Weights of a small transformer language model: 154M tokens.
Each number is 500 + 40 x the weight over its row's rms, rounded and kept within 0 to 999. Layers, rows and columns count from 0. Numbers have three digits each. The size before them is the row's rms in percent of the matrix's.

# up: layer 8 MLP up, 512x128, rms 0.128, rows 271-354, columns 64-95
# down: layer 8 MLP down (transposed), 512x128, rms 0.109, rows 271-354, columns 64-95
up271 107:476515457464549391524530475431532492485471494462499468494452469455399504536538495535477523474483
down271 104:469491447546513510456571501470486499541513537499509475470538480579494448500577529560526476503509
up272 090:518446529483509526571463535495538501522490460469555534511515454478441471594459447568507518503482
down272 080:579520444522509501494504555560532503539510507481428431521469503528442514485553460418537590583559
up273 083:487498509496512487495532503529506475488489525425481534447444526485470506507548480540507426530424
down273 087:421534544493546518603519553469434497569490519513530438517504467525471541546514494507460505457553
up274 116:466398471483505473507529424526568451451553444526466503534493546530503514496491477451530497486452
down274 111:479541441505477522464520502480447480528468488529565516453468526478520564539501482578453534533479
up275 093:500515510464542425508512439454464525513549519525530472474507547513493448499479428458492499476546
down275 087:524434510538506531468477461452523565553475530480570516531499484506497446403480511532466523519543
up276 081:482448489456532416495549525503546517500509435432469467554410482512473493504547441557508453493456
down276 091:504561495471504621553497484530493468559471494540566481488532511491493480474447490450496566562505
up277 081:499447499451488483467470568537515446550483513530426510540519517508446476495459475473535525530510
down277 086:411504463543541538525465564508544508488487457467551505503458457481526524470429512456450466481492
up278 097:504491474473503469533439527426418500482461513521454524560529492528486474501459535527452558446445
down278 098:554542492566427468512519489569487527487472511458518434557524554530445581488455454464448499460478
up279 071:469502548442499506435502551408467460490466531436577501570496490575483492428538521561511472508468
down279 077:487534513532547478508470518521524516496496515569408520497496547390512521478473550423506499504431
up280 086:514393499493499529494501556516499430547503512542481473443521461462499417531407517532537492577487
down280 094:533517443563485506478451479506448512477549508506474510530508495505484556615567508533503493467548
up281 103:504471468486550450488508470521478479542547529493459406516513511474510494433500471511419500474512
down281 098:636478460433557426478495458494462483496545571449503557455550537542430525540510471498565502546487
up282 109:436471559523521541503495533456511424603472468512482462519546473510483547534554501533481445511479
down282 119:489498482496450455460516510549479518464494461529575540524445568474495516458486535456491488545518
up283 094:506537590500509489531462501503486463522502478526503548504545559435520510537468511467484539463530
down283 098:561536468523440518492557524528461530484542459494460466523519503553509523499546515455565419469499
up284 121:477458571424506555539473472445476485460494456559451473488501461469496519498434494545447539467464
down284 111:442398487484507438548535532509494541495442562503445510466497605488493512588525459426449498536482
up285 099:504519424499516536517512481515478466591512482425403529487516415478498513547533495558452587496507
down285 095:456486519529513521421527548494498517559519547515491503490476629484504557500554434418514493528520
up286 108:493562522391561522535472446457498411457452518545513515530471510473437504562464477514496546445497
down286 104:470519468550469485601463552539481448516470458523457523510608492473577471471527431510418454487471
up287 127:476537462491559521489446520534437508479521571478461529498512560560469442506537441465428471492513
down287 134:450485559483475523485467428504487530502428512557520580535484450460565524580516470478489503480401
up288 103:476521526467477476501480434478491489474502462455476463565555527520489486532461469541514492560479
down288 094:568492501543538499467521504487537516525455477565552548480474546465555499500440550548485551544548
up289 088:462498488473533481485468550471487433522494520464412511478485484490391489513561444509459430496499
down289 084:465407495470472540499545499440471556484518518572490500497486536530484477533518510527491536523465
up290 097:471502522515577588541512493480526562487536384460471518473482453426511537494564480529491571519487
down290 100:499604501465498502512500469619497509454441476515500494467490538538460502516520492469472492502505
up291 085:504487487497550514553500530463553513537516541533490429453494511479468546495475385457529507524516
down291 091:527478495556485529478452517563479473434484499414476495530442505495476506493534491514422497499496
up292 089:495498510478479448509455509469481532492493497480441486452470536475458433523469560512516481482458
down292 088:419518538454582423421603505532544592513502551516464451538465413494524549510516421441446534546537
up293 099:463404446490502519476542516452482499558534506541469429542516512490503442539477520515516426497483
down293 088:541536588470506549528492515499503519532412495418500492467446489457514492474500429426559416433441
up294 081:491440544529495447469507448521496501585532476538599528505486493469519460580494452495525476504527
down294 088:463581489539548549525498584431433491448490461421526416464441435456508496505453561489494502520512
up295 103:467521426497543483511504523500471491446551467499434509551494525551484474485472502504493563448484
down295 094:552476572494458542438537480567497551512531519496483482472469448496457480550501494497472426572493
up296 078:425501527486472408490501462527520506470507444450495457523544532504433502526586509505500517524494
down296 083:515548458549429506453584439456518512482489543522504430517456533444501451491477548532432506539592
up297 105:486447496435514499518456480406498584517482523494460488473489524530583401508479520568422587506496
down297 100:530524496463413549519493444605506498469468542559458471468465490522583490471396489502510442535590
up298 098:452481532505468511501545498470582487520473451428500521617551537423530518520524454518487495520463
down298 097:510533455451457543504551520446493492521552446488450479562484459511519547515457571516453469485441
up299 079:499524497483496377501480467501514476513527506540591465512560482477481518513446515535451509520457
down299 087:451515526549551601505530621462477527447503463456484509489479465526545466500506540481465479560611
up300 080:506437542516496476509496481504538497453566492447559456508530465425483458484492522558502475455469
down300 073:459588435497469477475518521517591510468564529490521529497464459574558519440464472466527406437533
up301 111:475555541459586472588527535450502488439551525473406559504511481493497543534513436547472468544465
down301 120:468437568533539505489474477473546529569458476518527465492519480439542454479474461445527466457473
up302 101:520496528456540532556485424493516485496522460555460492497477501436530459515573553476522532507501
down302 104:474460543545519551497489568509483474449509500473533513467442461517532499526449570403545599496525
up303 124:494434473510514455516450555517513493497465553488455528535509544506407422513467501550524534475533
down303 116:535478505497476471524485485488464515475456546422501447466496522504528479476489458467548492547580
up304 086:473486433483520477524481522435499490522494498472562511505551492515450542489532389473515547428485
down304 081:404537468494448449452554520503552504442508465507555502522424508504485588397513524448449476445497
up305 118:474556527480544534557468530474410525523512471498464475458510478451462517524433496534449452526455
down305 123:476574455504451539492466561512480485528461430486453506414479569500458450491471499500521496468477
up306 080:503415505474513547469489502524512520569523520550500486504493545470521566415554450543470520496481
down306 102:550576462568594538568492556451462558472479469458516415514499476505538471544452546453510458508574
up307 117:491477570527525535514534411550521496490492423525543554515451472511557546448564480526439492480422
down307 114:521521520517397450529566480535484438490371478508525542510456480560507570501554466501482489520471
up308 098:469485487494505469545545444527498522493508467475483532519549452519474471454436549459459563374455
down308 112:449553494460430469488433504514489470481454411479526445514467460537554517548462518454529557551457
up309 093:520482515492549380508471436468416507463528484517487470529499489522378418509586531553473519471531
down309 087:757499497491515457490493480509481527450509465499486494484555563464472519507508438510500502456464
up310 115:498503501460516471569526476518482504452451446511492510549524502443484510575520463543427555429488
down310 098:594403470517378444521479462445472498550497500563498470511482502531507539457541512521510525559492
up311 111:493482394451521522535471501459507533520513506535452509480554509523539483426499534503476490485503
down311 113:473539470517577503559521501440475528581537469532517443470540480537469494540483537557468467516599
up312 106:471538479496497494506501441451394554522500499514514589533597491522479520526511456492444486524515
down312 108:511551468485458460485518515519512436444562442519495446511455562590487523510484478440485479483450
up313 115:446530548521494500530551474470477464485536460550522508489589542443465554590461545478358474536411
down313 107:516406533528500460533515542473530490415488535511497477508532551467510499564514514548372540533472
up314 097:474429507523517455546504462502577490508490497452513540519497439453470457574481540532526470449540
down314 092:501551535515556540514506544500458455474478549551487465449398498477512536496533445466416576533521
up315 084:492434482504494493497522555529508564490490443480464481527515475467436444541572488541434428491405
down315 071:592466517533500470429535568458537483487457516456537507426487443484486516561495530536494466493595
up316 086:468521534444532485496502534449516538550466519455535565513548471495486481455486472514459533435538
down316 084:501559548573536440487477593526434476406503500511540490505507431460550543567559511459474464558469
up317 104:499479495537495465501461484469454504504480578474483482548483506511492374506596541536493507444480
down317 095:558495440452349488491489403560548507508511494519514505522498427486501545489462595476562473489573
up318 104:496477489476520588510481466468477428493482550500466560495550535525458401504496472526503517518431
down318 091:559549535490554504423473476438521460428522481446552489554501522469478581513501557469522401528564
up319 092:512528459457521566516466464504451533491517522533463481503514461474480472549477484516432488489465
down319 085:450437500525492507485537548524550428543468500531480498527409499522497485540501529443522471431513
up320 120:494534484517499446489497544439499410464509475455489534497550482519460471501477505489462491513524
down320 115:539496493497466515591507505460508505455494518497517492488532469517494591446431505513535475490422
up321 084:464471533491488499523510545483500485480547502516403506552441561456464512536554499494507523500511
down321 085:449504482540531579553534527505506507523447554463535480546461434486558493482563545479511499481462
up322 113:472561414516520458534551524475471559533526459432506513530566551510497458504464516494443520439439
down322 110:451511520435535560500420596495530503459498489583506426478513468473439481451495541533527481555436
up323 088:511475522498558515561485489553449571540481519407474441482521491487433461506499427507544511497505
down323 088:546427470509481406482470470518518526502487524478512511476495599463507506517463491568549527522491
up324 098:498500537493509501520441522450417516502494534487487496543504514450516481464422564533450512486384
down324 095:538467471521551533488562559564492525516477550507549436507493466542533541517495587495527464526496
up325 092:506550552475517500476500491473445471471465471520489503546615442482542512485475523478479419540458
down325 097:408476514530530524469535483484491478491514534511442515483387451483507439428502533479573521479564
up326 102:494483568463494529477499480499579481531498545412450468479480549511518493508537498505525437517488
down326 105:374501428560557485556563518514492486521562427470462510520467479468482495518472533439464500482477
up327 102:493491536468526496562451480522540468552550436429533454455512461525518449537528481586527572468508
down327 095:534408501460468415466515581470515520468508459481417511577509557492541524514531500439498481549512
up328 087:487530482510519404476501530523453512507512456490522493493524460436513489529485565481480652497440
down328 080:483471497549540559559528487451562501420509492471617472531547556460491454550486486439503463449476
up329 108:469491545462527459552483522554448438435484519499518524465486443539527505535512529505433515472488
down329 104:470479463499516562504531411519502498463543481490431576522539507487497437531471532528555483455496
up330 124:480556595502488471518488546440499444525509475435410493568581506475499418581515545534553478456516
down330 127:446525539557435458525422498501521471465536445532494543495553458512498450515506478524552554506461
up331 094:488500492498500499522482491542528490530569497511544534483498506459441527562563468513468489489502
down331 096:446443475504483419484521480430522499536423548531527524513524476503486489544513504474477543519483
up332 113:471476481496561458509518536535531435514495555455526462442441480476507486463500484574521459485471
down332 120:537525543515536438475504422496478509491481558507497437470574495479496507515533556566460511503567
up333 091:480516456466538434527513450453461514465421501542430500504634553499467495550479517470497594549493
down333 093:480525484535533539542494450505519520539491484514513479494507461541497467454506552504513560523547
up334 087:451490505502502521488450489514515534448562488550494454577512548503522502517568470513562512453501
down334 096:570547474540421494461501515498493442506432496465542528475432468460508454562436514530517481524437
up335 132:487502487442516595502467539487420470534498437481476501503517479472499459495509513508472549524515
down335 124:475547513482538547495509525484453455508452580486514494478555511528537457518501423479467516527475
up336 083:499478523488527506488520442526495495624554505510506445531480509491585454468550463503535513535504
down336 090:565567558485490570528536544449516495400480478535495515496501455521542503491483532486492487473528
up337 088:484429570513511579494493460564482548549509491576454454506491573460493517486567413497478484551516
down337 089:416521413538483494447489533438507491484505454458490468451405471479535471550486523479492468500519
up338 074:471494477475491456527518483532544555455513502437559503533503527498509446530443470581543475461462
down338 091:512528481551516533498482534422493552487450492475540498481423481502531464511399541407489527450503
up339 116:459510479416542538555494510501455535460480432497493562531509426501493500489548482479470623489479
down339 114:494528513511498476525514480513535553505523523405504447571502490502433446516557509424566515544514
up340 085:512449487478489533541492452486522497554551463474419561495573510538518411557516512499520525519516
down340 092:432497438466543491494485481462446542570469473457568504538474452535496486571511525446510454535493
up341 107:452473568494515542544517492516562435526466532497415486482472538407478506513516503557553494523499
down341 108:559515438551442494490470522477531515447536463526502498533515466553492485502530449492507460498519
up342 106:500513489534511508537527525479544436563495467503507432495593510443464450517521471507470507518465
down342 098:595509532473505509533508525537511522526510507546560526511481515526437481515489508463487563454573
up343 091:458545557516506563520474512469462481434474467513502493492545536506501517519466428481519425529474
down343 097:472501523542470521500529493523481545517435491460511459514549466522477538470540457419500515540500
up344 089:485482470497528464528516540466510495561520495484579458481498468469488452480499514477507547426473
down344 088:527498442525457509489430484529470534503453520465408516540517507450541509437488518538480463512556
up345 112:470503474486545475529484495535472488537553464570490532457497584543541503510548517474412556418454
down345 110:488493480533449473472457495501583523509510496493595523511523537520507479524502500503473467522422
up346 058:492506535463461455536544514536479480491526480430493428495541484456479501484485524524500489490470
down346 074:597427531563467485442404457494552523514452487515418550548500492447530535516510478435522534512490
up347 111:467472485486520551500485537481460417461551588465421449488532529469493452477424519482502527428541
down347 105:492554524393545501572518484456487554544498495491501499502457501451517543485491538483546522488527
up348 085:488483448516506466526515449461550483565527552487477530498454486474522468513568493547540517466452
down348 089:575530565478508550480515529433448468485442513463479462505435469430527452505433442532500508575460
up349 108:497524521526493503540516473462491626455501412546514520485468455456500506555416506502494528551458
down349 109:482461559513520546514511457444545488536485481541492559549489471492552484540535522460493428521472
up350 115:491463567476514511492527506486521476492480458533515446472520438477515505519527545503419497489416
down350 108:535480469470515509454475514487482444533537576461458539477456495566500496550522523452560513471492
up351 121:507474507436568407562466451548487482474537470532462463468494466525493475576536432577527528444510
down351 124:482519480502486498488426462433437468560457498524564493446429554523475437464483500496496496485495
up352 094:447399510454544551515541472423543479484546602538494454509521483489506514533429503477518530490406
down352 108:493466559589537567564526560537439458476513527492547501537546501500509506533490554511506504542456
up353 096:486455455491513391492480556549543504445531568452496539556484419511534512436475485494475533427493
down353 093:509478538530540571457509475472510495531495545521571468532544527580399478520512429458526557449515
up354 080:502538530505515531492436476516528467602520495483573469518501559465483437465589466505443519478538
down354 080:424437566461573462549545501526487545452512478559385505420468485565529540429464517519522515558525